config.toml
n_layer = 8
d_model = 192
n_head = 2
n_kv_head = 2
head_dim = 96
d_mlp = 576
vocab_size = 2048
activation = "swiglu"
norm = "rmsnorm"
norm_place = "pre"
norm_eps = 1e-05
positions = "rope"
rope_base = 69700.0
rope_fraction = 1.0
qk_norm = true
attn_scale = 0.102
bias = "none"
tie_embeddings = false
parallel_block = false
init = "uniform"
init_std_qkv = 0.0463
init_std_o = 0.0575
init_std_up = 0.0662
init_std_down = 0.0662
optimizer = "soap_variant"
lr = 0.0112
weight_decay = 0.0
lr_head = 0.00945
warmup_steps = 109
schedule = "wsd"
decay_fraction = 1.0
decay_shape = "linear"
final_lr_fraction = 0.0
batch_tokens = 65536
seq_len = 512
doc_mask = true
z_loss = 1e-05
train_tokens = 199500000
steps = 3045
dataset = "wikipedia_en"
Each number is 500 + 25 x the weight over its row's rms, rounded and kept within 0 to 999. Layers, rows and columns count from 0. Numbers have three digits each. The size before them is the row's rms in percent of the matrix's.

# layer 5 MLP down (transposed), 576x192, rms 0.0662, rows 261-265, columns 0-191
099:493501497486527495410467507521498470484492541475461484462496518477504506523534487478496525534499514502500531526526529476484480518502492522491477514448514508523496494414516471507510455538488449499504483540492438499529457537486526497537492500488451481514511538506483531501492482508509461497508507489500508474525513459456500471546531498493495515510498504495505511488476505504466538512482504506535481479480528486506529507473511462488505535516513504491466522453498492496513480497435480492545491512523501482484466535471498470510493506486488531516511481506484504461490537568473529456
103:512484522524493508478528476496485512531475483467509518506507517499519483506481508508494467477542498483500511506472538472466472464523488508509449489508471505480497518504495515515520511501498494482520505538494471532530468497482516519519544504497521575508486540509459469449469446518461477471479495548496480469538509463554513462509461492506474521533552493531485527484530524460503479533531482491494451448492473542481476519545519530492474447481535462524500524535493474514468517523457516506458502490483461508488500512496489529524482489499475499469494475480495490480494511544527522483
093:480515492504473516504517515456481502517491553494511507564514495505467518496508505480485486523565510495475456537495517495488499542498434484511494512531494478486481485534512480508481503512459535457518505547472493492486476505479560497462523519526535520469550505481519442510473526514474474481468483548535542514527500500482510488521467512517549475498450484495542528474512499496547511550497497511491482503456504513502483481505491491496524482488498505473504507531495496540536455521467518484538503516479477502520506547556492547473525523516485492504525475529490501544513498525493486524
102:506496553508507503511490518535469488493494529494548479506497493491485508498537522482491483494503478507468572482497434481512471468522471493508489525487519482479471457525496485516487527503490489514471508497521458519477543473471493509533480477534483479480508453471468565497499482533517513506506470457447515510478467493503552535531503512465493502476519496474454483455536493513518478472528479454521506535493475488511485521526511542523566532474515508438489549489476524520470502520539491500454502477518493501453506514480477486465501492523516533464484524503503498486493495505490509520
090:490488471490511499537514506509503521491532456514459498494508515478511479481539475496485470462520510508511518474499495491469503523496516483521456475449503449512490557540518473488520497466477424512474518511492504485516466499499399469491512500464463476511504498492492519501512480521529498511506496494488504518504490500482531507515492496474494526519513467438491519489535494525515500498494486538508511473477503460494491530464536456508524531551511459464423525457499526491517503477498468498483505466526495448534466503517490490487453527494465484460524541508493511491515538492491493498
# layer 5 MLP gate, 576x192, rms 0.0663, rows 262-266, columns 0-191
102:476475472464466476548461552481482486454488481466521449496480484518528466492505528518512496507508503493481490478514510517519489525460481493503500500532532550526517442519487496464547494504518484499495497533488501451498553505524486485475503493507471462500486519511522510525515470507502535489555492452514491481481470502487482539525487493496509526493450525512486494539472473517515489554480482474506488519444497517483541483491501484490482549546436515497528464473489512495534487545502463483523494548518525454492484496502524461524464469509502494494495474512500512480496520517518522449
099:526503538542545477497477516513459484540498473536469488505468548470502497504499499550506473505485505495505561507484525456514493503522497511496552506459469516510516478524493474522500481471476473540498457475517516486497479487517519510488471532468461482461475451504523529492547511497495477512523536526490501512499473464502492516527491474497461480495533506491517495522498469488467491515498526529480502466508508466468523513509488499522530499546467465522521497477514540500467500487538522499461459476466483539505453489464482468505451470485493461517455506503545522501552480484495484450
095:508506513490515502499532503507532476486482482450557492474469504468494507498522532500468504430451468493535552514532481502487466510477510481513531515518488462485508493505510517488483499535501513515495525502465504469523461543504500497547487488480487490519528467506528494495548529494509544483506516509527508495498467462489469501520529478519498535528441479487497490526520487534479539478463472476502549483475531512569520469487498532512483503516470523494550484499507522491532502516498479482443526500483466483523556502538530550499509501488483485516515575507518505510523495510474518481
094:508503457506518502492509503520472510450521494464494493519511483469550505527522470478523478476512517502505503496486462491496493485499507539525491510494502516501446498519501511513472533510483435524525511502484463510536479464487517523520457536481502476523478520477502516475540518524521495547528530500496530489604486489542502538517502520527516529486444497538508513485477468503514492520462520459507517471500506517518534512519479496492498492479493452518503472453497548501474509479504468505537524490509513507499502510495501478543468535482498476539518502488518490455452491513548556447
096:484499517477471470497539491495481473528466523513464488521520490499511510486495497526486477517489496490509479478486539486514500514536518546499467471482530537492536550478446487465519558514515504514506511498478465507474508512505537498475547487501508551551500507511500480530472529502549462543510557511484497543561513452503481495511473480486523461448500478503499531521486507482507471493518474482496448559496544520467535516516494457496479468495478529476480474533499484482478521539483514524514515480481515500491535466508523481489499505469484526491526467501520455463517480488510483534
# layer 5 MLP up, 576x192, rms 0.0661, rows 262-266, columns 0-191
108:491523507472476512543518523482549488503507514545528462506508516508513498521468496481495508512527439510490492495505454476502474523469491506513513533479488558487505511491505435502547509542564503486485469535502515502491512486518528515467496504489517487479447481506472498483437491461538486533513505523495501547474502546510497518479479485519543450453525464498502505466467477510518488495496518501481517467451517516486495514521481500484500520556477546500517480489481496499518482478504511526548533532510538488527535525494504507542519539461475477479487509481535470524512483459502487463
094:508521465493537479481501519522504497484526456510518487481483466528453548473496476461479507508503487501517500497497513484477510524509499543436518476507494540494539444511491529480498547479513482467489515495496476485513518543508463539491519489480485440516517461496471525511489467482476510485536535520518517480481506520485491502500509501552447496492503504526474484501473497474519464482462494486537487497545522469498496512498509491488517522520523439511490501478456466473515461541486457514497567494514474533475488469514507511466507486486498513557459493463503450520467515492534455519
100:470497517486486488480522521455567505489495508488519515505517480470519517489488553486511526493539543472529476451528523529476525531507490478488500482499521524494508558542496512468482472501490517488483447504483534488514519471480483515547526545509497512483516515478509506482478522475469488486484472503519447465487513516467496472503480531486516500511438512488540498509476503547494471475500558505509421493468479503513504493490439529497517507476491522512535464493463502524492496553505527530525526527494516499526496484482491512500506440458493496492454527460495489533482499500467477488
093:511532534486539466443510512503475510462510480496498501510537525478507487484533475525518489532466556513506482520507517526514470476505488486494481469505521456560486520513540484500469475522516472508498508492515562524480524495502488545530509481491557487487450494459500492530491503515479518507494473483483509461517497501521507555474510522484543479480467479431501524497488503539468514493508508503475524517433519488485535482506444470444481525498486501488495505529493479536498471499519486536474508477526483509513526542510455527487507474479473504464532460481508538499482504513476472518
093:506454481481483470516496489516490481524497508483488511509544519495503503525480494530475464499477475527419467511458511501478512512517485477529485481528537514523506441490479481502464475534476495492450517474489549540474491510519486463518518530534446500497496492532500522506536535508505532507479483541480506489515521465504538493470503478529506506506513532511487513480514512491484476503482508498516504501522450535491526504491532494482413446530525504472564561501540485499475500522499506501541487502524539477465453478520519478473464539491484470494500468515513484499514512514474502491